python train.py --n_layer=16 --d_model=256 --n_head=2 --n_kv_head=2 --head_dim=128 --d_mlp=1024 --vocab_size=1525 --activation="squared_relu" --norm="layernorm" --norm_place="pre" --norm_eps=1e-05 --positions="learned" --qk_norm=true --attn_scale=0.0884 --bias="all" --tie_embeddings=true --parallel_block=false --init="normal" --init_std_qkv=0.022 --init_std_o=0.00389 --init_std_up=0.022 --init_std_down=0.00389 --optimizer="adamw" --lr=0.00211 --beta1=0.9 --beta2=0.99 --weight_decay=0.09 --lr_head=0.0111 --grad_clip=1.0 --warmup_steps=236 --schedule="wsd" --decay_fraction=0.645 --decay_shape="pow" --final_lr_fraction=0.0 --batch_tokens=65536 --seq_len=256 --doc_mask=true --z_loss=0.0001 --train_tokens=622100000 --steps=9493 --dataset="wikipedia_en"
Each number is 128 + 24 x the weight over its row's rms, rounded and kept within 0 to 255. Layers, rows and columns count from 0. The size above them is the row's rms in percent of the matrix's.

# layer 2 MLP down (transposed), 1024x256, rms 0.11, rows 831-855, columns 128-191
size [ 90 106 100 103 110 106 104 105 104 104 100  98 107 101 103  93 101  93  98  97  98  92 103 103 107]
[[ 99 115 143 155 157  86 100 169 143 115 164 107 141 131 136 151 115 100 117 155 127 117 172 125 195  96 137 140 156 117 126 144 123 148 109 181 126 187  90 120 148 150 172 160 145 129 134 110 173 147 146 146 128 110  92 111 106  99 138 101 139 117 137  76]
 [172  97 149 128  87 140 108 149 126 133 102 111 122 107 104 141 120 123 124 162 144 111 121 126 123 123 143 134 126 116 114 105 103 132 144 139 115 150 125 137 167 136  86 113 127 152 161 109 146  69 122 104 137  98 154 100 164 154  91 142 118 147 153 165]
 [165 104 149 124 138 105  96 120  95 133 148 170  93 176 132 128 127 106 122 115 153 103 152 129  72 100 124 165  72 109  93 134 144 106 137 127 138 175  77 178 107 126 164 101 116 142 128 171 133 148  86 100 149 107 129 138 137  95 144  98 112 155  93 115]
 [140 119 151 154 138  94  99 121 148 156 126 138  98 137 117 137 154 127 150 172 123 117 135 146  90 134 121 118  95 161 145 141 120 145 130  90 103 144 137 169 105  91 123  70 146 121 160 127 128 151 102 164 128 135 112  77 140 127 106 161 131 133 152 138]
 [ 94  97 153 110 126 120 148  91 137 112 109 103 110 110 126 112 146 126 110 108 133 132 104 139 126 127 112 116 180 123 103 131 133 147 123 104 115 146 116  68 124 125 114  97 121 133 156 122 110 167 146 133 135 122 147 149 129 137 112 144 101  88 151 135]
 [132 127 135 159 116 156  76 130 117 143 158 123 173 101 101 124 124 113 143 110 140 126  66 130 104 158 162 120 113 106 132  96 135 143 177 128 105 161 143 150 117  97 136 155 109 127 150 126 102  57 163 125 102 126  91 123 134 134 166 168 175 126 184 147]
 [151 148 144 119 101 132 121  94 139 160 144 142 109 108 132 153 134 153 117 134 118 160 105 191 119 105 112 141 128 143  93 184 138 159  88 101 174 106 113 115 122 132 147 137 143 128 121 149 116 159 127 175 144 163 104 128 109 170 128 154 139 126 123 129]
 [ 94 124 121 119 109 133 128 107 185 120 130 127 132 119 182 114 124 149 138 175 103 102 145 149 145 104 144 112 143 183 110 140 153 143 173 156  90 115 124 120 117 122 106 125 114 133 135  86 106 131 143 133 168 114 166 109 144 140 136 103  69 127 164 169]
 [115 118  90 123 147 128 117 134 173 121 146 121 112 169 143 115 156 126 132 143 122 124 136 124 138 123 140 122 104 137 118 165 139 123 107  78 132  99  96  92 144 102 127 150 123 138 138 144  86 117 166 103  98 131 129 112 126 145 116 111 155  98 140 138]
 [123 144 118 148 152 105 122 108 157 144 112 130 171 163 133 136 134 139 151 160 122 165 114 115 110 106 126 110 157 104 145 106 175  89 117  65 151 123 131 128 118  63 168 126 159 113 107 129 150 104 170 128 146 129 148 103 109 144 122 144 188 120 191 159]
 [189 119 114 154 134 122 169  88 104 132 147 160 121 141 139 110 122 154 120 146 139 133 116 119 134 148 118 157 182 164 132 121 126 131  83 151 154 121 128 136 135 111 144 124 157 126 126 134 127 144 142  99  99 160 135 119 113 143 107 156 117 101 132  83]
 [135 151 107 112 126 159 136 134 177 121 122 143 187  78 151 152 150  98 128 123 137 174  58  94 108 133 129 178 102 149 108 124 125 153 107 117 113 143 164 134 121 117 163 120 110  95 112 129  93 154 124 125 133 126 100  97 136 137 111 149 123 119 135 155]
 [128 140  86 119 117 128 143 125 162 142 116 145 167  99 114 187 139 118  60 118 181 175 131 143  81 135 163 134 129 128 104 126 142 118 111 134 133 132 124 151 135  92 129 153 109 142 127 122 131 109 144 140 130  86 122 130 139 124 134  92 140 123 129 131]
 [168 138 116 126 152 119 100 103 130 119 146 112 124 109 137 140 117 166 106 115 127  99 161 125 118  80 112  97 145 127 113 148 126 121 150 117 132 135 114 152 123 136 125 199 137 132 167 124 156 128 135 158 134 144 108 122 138 116  87  98 132 133 112 159]
 [112 134 109 158 130 131  98 112 104 113 156 101  91  82 146 125 112 171 179 154 164 138 143 137 117 138  87 138  80  96 144 113 144 138 157 134 115 111  70 125 129 119 187 117 117 118  92 139 156 150 151 141 101 156 133 145 121 148 114 169 110  94 136 149]
 [143 120 153 140 113 133 175 137  51  53 135 132 165 121 119 152 165  65 143 159 106 101 169 144 150 134 143 168 173 141  94 147 159 157 163 153 107 123 131 128 115 124 123  98 130 152 132 152 123 169 114 140 113 152 178 113 115 132 139 120  74 116 135 116]
 [128 135 139 154 120 120 131 116  72  96  70 153  95 167 118 128 123 144  91 131 110 127 140 132 139 119 108 113 110 145 112 137 107 152  94 113 147 107 172 111 103 114 143 131  73  97 129  84 110  83 142 161 163 101 120 205 111 147 145 119 140  92 142 141]
 [171 151  92 103 137 130 142  64 108 132 136  97 124 139 124 171 136 109 133 158  99 104 123 145 138 141 160 144  95 125 123 126 162 163 131  79 115 156  85 163 158 131  97 165 158 108 177 109 101  78  98 113 157 125 125 120 127 134 131 144 112  71  95 136]
 [125 104  85 124 128 129 159 111  99 112 115 116 162 117  97 165 144 107  75 141 129  95 135 130 147 140  95 138 181 125 113 141 153 109 120  89  98 107 152 112 117 108  94 129 156 128 147 138 153 107 130 118 139 111  67 150 131 104 123 142 112 150  96  97]
 [126 139 115  82 102 131 105 126 154  98 153 100 129 191 112 139 113 119 135 122 167  90 102  95 102 144 127 128 100 164 130 117 146 119 133 165 160 115 180 133 174 102 136 132 139 122 103 124  95 134 188 133 121 108 130 125 121 105 153 141 166 137 174  77]
 [144 129 118 135 153 138 126 145 113 172 162  96 132 140 112 154 124 115 154 136 117 118 114 159 170  83 122 116 119 116 112 119 115 147 168  92 114  99 167  76 164  93 120 115 108  94 143  92  73 124 112 124  64 126 137 131 114 110 119 111 138 145 116 160]
 [119 164 105  80 132 148 152 126 127 144 144  87 166 119 127 146 138 122 126 105 144  93 132  86 132 120 114 164 120  88 142 103 129 107 130 160 121 117  94 127 136  92 145 127 125 134 119 131 108  92 120  69 134 122 178  93  53 162 139  79 145 122 163 129]
 [125 191 133 112 103 142 147 159  99 153 125 167 133 101  92 106 135 170  94  69 141 145 118 135 100 143 218 133 147 166 101  94 100 160  91 158 170 149 149  96 164  76 147 141 138 126 139 156 126 139 136 134  82 152 113 144 100 121 151 128 147 142 130 182]
 [ 78  87 138 120 140 118  98 100 153 139 124  89 138 119 117 136 133 123 103 134 133 115  93 132 146 107 131 125 103 150 103 137 131 116 130 137 130 146 116 152  91 116 118  82 156 121  92 119 108 111 118 156 103 105 146 126 109  93 129 114 138  98 157 117]
 [103 134 137 145 161 131 127 157 171 114  74 109 125 100 123 147 115 124 128 149 137 120 126 142 128  59 117  94 110 134 119  90 118 139 132 106 125 106 131  76 151  94  90 135 149 155 121 140 132 166 144 125 116  89 124  89 114  80  92 128 115 141 162 100]]
# layer 2 MLP up, 1024x256, rms 0.118, rows 832-855, columns 128-191
size [106  98 101 111 105 107 119 101 103  95  96 108  98 103  92 104  93  93  97 100  90 102 105 105]
[[136 119 121 126 133 136 125 127 133 142 140 120 164 158 128 128 123 112 111 124  96 108 139 116 127 131  96 132 128 141 153 156 174 109 134  76  89 116  87 155 145 139 135 102 112 106 122 157 133 112 118 167 163  98 147 124 136 101 104 158 121 100 138  95]
 [135 108 144 105 126 139 154 132 134 106 124 110 124 136  60 106 157  95 119 107  84 111 185 157 121 125 123 126 135  92 118 168 119 100 120 164 136 135  97 106 153 156 182 161 110 159 120 144 156 143  95 130 173 100 106 121 109 152 139 113 134 120 110 126]
 [ 92 143 146 119 109 153 161 150 139  96 142 156 184 166 110 122 128 140  99 119  65 128 125 129 128 135 119 106 116  96 164 190 122  92 129 149 162 139 118 156  90 120 113 133 178 139 121 144 121 100 158 105  93 133 115 127 140 132 102 127 123 158 148 110]
 [120 130 169 110 123 134 122 126 126 116 139 113 135 138 139 116  91 140 132 159 100 118 123 167 128 123 112  94 126  96 130 109 147 123 142 108 154 161 122 107 140 108 129 165 129 133 121 122 142 171 105 136 150 121 105 120 112 170 170 151 126 130 116 115]
 [ 91 135 149 172 171 158 139 111 145 140 134 160 156 123 162 141  99 104 136 161 102 110 178 131 121 131 137 140 117 131 110 124 152 115 131  78 133 100  71  99 125 115 129 123 130 109 169 129 131 161 119 129 123 141 157 133 137 143 125  90 166 117 191 123]
 [151 121 136 130 142 140 149 129 100 100 108 104 149 126  50 150 123 154  89 126 145 135 142 177 125 134 104 155 116 147 156 155 147 116 120 120 120 120 117  98 132 166 155 169 122 150 122  88  87 132 147 142 181 124  87 166 116 145 157  99 139 126  66 129]
 [ 82 141 166 146 192 187 160 133 148 110 157 129 105 124 133 151 177 124 114 133  98 143 149 128  83 116 128 128 117 181 122 121 156 117 159  90 137 148  76 110 112 146 170 112 130 129 134  88 130 100 156 116 184  39 157 157 145 115 144 167 120 109 144 115]
 [125 125 155  85 143 138 136 155 146 112 107 118 103 132 142  97 139  91  97 145 140 124 144 142 142 143 126 120 100 115 113 127 109 163 104 107  94 123 150 100 124 147 168 160 145 129 116 112 141 135 105 112 157 136 125 151 128 148 156 161 156 143 101 125]
 [133 123 149 106 117 115 112 118 137 103 145 162 121 115 127 113 122 114 137 158  91 115 115 170 108 150 109  99 104  86 121 148 135 170 123 136 134 131 154 128 126 144 101 155 124 166 116 150 108 133  70 142 112 105 133 163 123 113 151 130 153  99 113 124]
 [134 145 165 103 165 148 118 114  91 122 130 128 127 112  97 145 120 119  97 123 131 141 176 101 109  80 145 129 137 169 146 106 105 133 135 149 135 123 116 132 100 131  92 136 143 193 151 119 121 152 116 135 131 114 153 132 127 135 104 120 147 139  91 114]
 [169 131 140 119 109 123 137 148 156 106 167 103 144 154 141 144 148 118 151 153 142 145 107 113 127  85 120 115 112 156 110  97 163 106 122 116 125 135 130 133 115 112 107 172 106 122 151 130 110 142 112 110 154 126 132 131 151 120 153 152 153 136  89 146]
 [146 131 163 114 141 140  84 116 118 101 105 183 151 141 104 122 132 171  96 129 111  97 119 152 113 136 114 199  81 129 121 110 162 136 125 115 141  89  87 146 132 108 148 148 107 138 137 109  88 138 148 121 125 119 114 164 115 122  95 126 148 163 143 125]
 [123 157 126 133 127 148  83 150 120 124 146 178 135 126 113 143 107 104 151 102  95 125 140 101 107  71  73 146 151 116 125 124 123 152 154 122 158 114 171  71 124 135  81 137  93 160 130 141 125 107 106 123 171 118 134 123 102 149 137 130 113 103  74 143]
 [138 137 150 139 149 119 176 100 151 129 189 168 139 112  99 135 114 106  85 126 123 144 119 130  99 133 117 111 138 155 146 151 124  93  96 113 164 136 119 104 116 179  89 136 135 129 126 169  73 124 132 132 113 104 128 165 153 139 120 106 202 122 104 148]
 [114 103 151 138 161 118 189 100  91  85 146 112 106 103  98 151  96 176 163 147 127 132 155 105  95 126 141 136 140 135 123 119 114 109 143 178  72 126 127 129 109 109 118 152 134 152  98 116  83 140 130 115 126  99  94 179 140 130 132  76 136 129 129 108]
 [125  93 123 117 118 181 101  87  96  99 135 126 139  94 161 156 113 103 112 135 121 109 143 114 104  93 125 153  93 111  97 130 180 117 142 147 132 142 110 103 153  94  97 173 129 146 111 147 115 116  71 100 181 127  94 124 167 126 120 128 119 119 164  89]
 [132 108 162 119 179 132 184  93 130 129 173 152 132 105 125 150 131 123 132 129 152 116  90 138 108  74 116 159 133 142 114 127 124 143 121 130 105 152 100 138 148 153 104 161 103  92 147 144 117 112 114 128 113 119 140 125 111 155 110 115 151 152 126 103]
 [115  62 120 118 150 131 123 131 154 120 135 133 141 107 177 167 100 147 100 100 147 139  94 122 134 150 117 109 146 106 146 138 129 132 137 132 125 132 126 109 129 137  89 194 154 152 135 194 156 175  63 137 148 142 108 133 134 162 193 100 162 140 126  91]
 [113  99 154 129 147 112 161 106 103 116 149 121 112 164  90 121 141 110  85 140 132 142 200 139  94 130 149 131 133 125 138 151 170 116 118 117 102 147 121  84 114 184 109  99  98  84 151 142 143 116 151 104 149 134 119 110 143 140  85 142 144 121 126 135]
 [130  97 131 137 173 206  87 101 120 103 137  92 155 128 133 136 127 120 100 166 124  99 123 136 137 102 129 121 108 133 145 126 158 110 115 103 156 135 122 103 162 127 123 155 147 108  73  67 178 162 152 135 129 108 127 136 108 190 175 116 112 116 159 139]
 [128 139 141 105 126 125 103  99 148 101 143 121 157  74  96 150 119  93 131 133 140 114 118 115 115 132 137 146 134 129 122 152 119 138 178  69 119 114 107 100 126  89 100 128 109 115 148 134 126 113 111 151 104 121 105 154 167 138 113 122 133 145  96 105]
 [ 98 101 132 126 120 115 184 162 114 137 126  79 133 134 117 146 106 144 114 146 104 129 125 123 151 111 162 182  90 117 134 123  95 127 111 157 119 138 103 120 195 153 137 121 123  88 141 118 136 164 124 129 154 125 132 197  84 167 157 132 130 147 145 105]
 [106 140 131 142 129 157 114  79 156 111 184 179 128 115 141 161 136  79 115 130 129  68 137 151 129 116  99 110 105 142 112 104 159 113 120 126 137 111 161  99 138 156  98 163 148 123  86 146  75 113 122 121 112 100 167 136 117 160 135  94 128 127 113 149]
 [123 107 110 111 145 130 112 114 122  87 147 113 142 134 138  86 134 154 157 150 103 111 132 127  63 130 120 107 131 148 125 132 112 131 104 147  94 153  79 118 150 181 163  98 127 159 160 146 153 150 140 115 159 112  89 124 145 117 151 144 125 145 175 132]]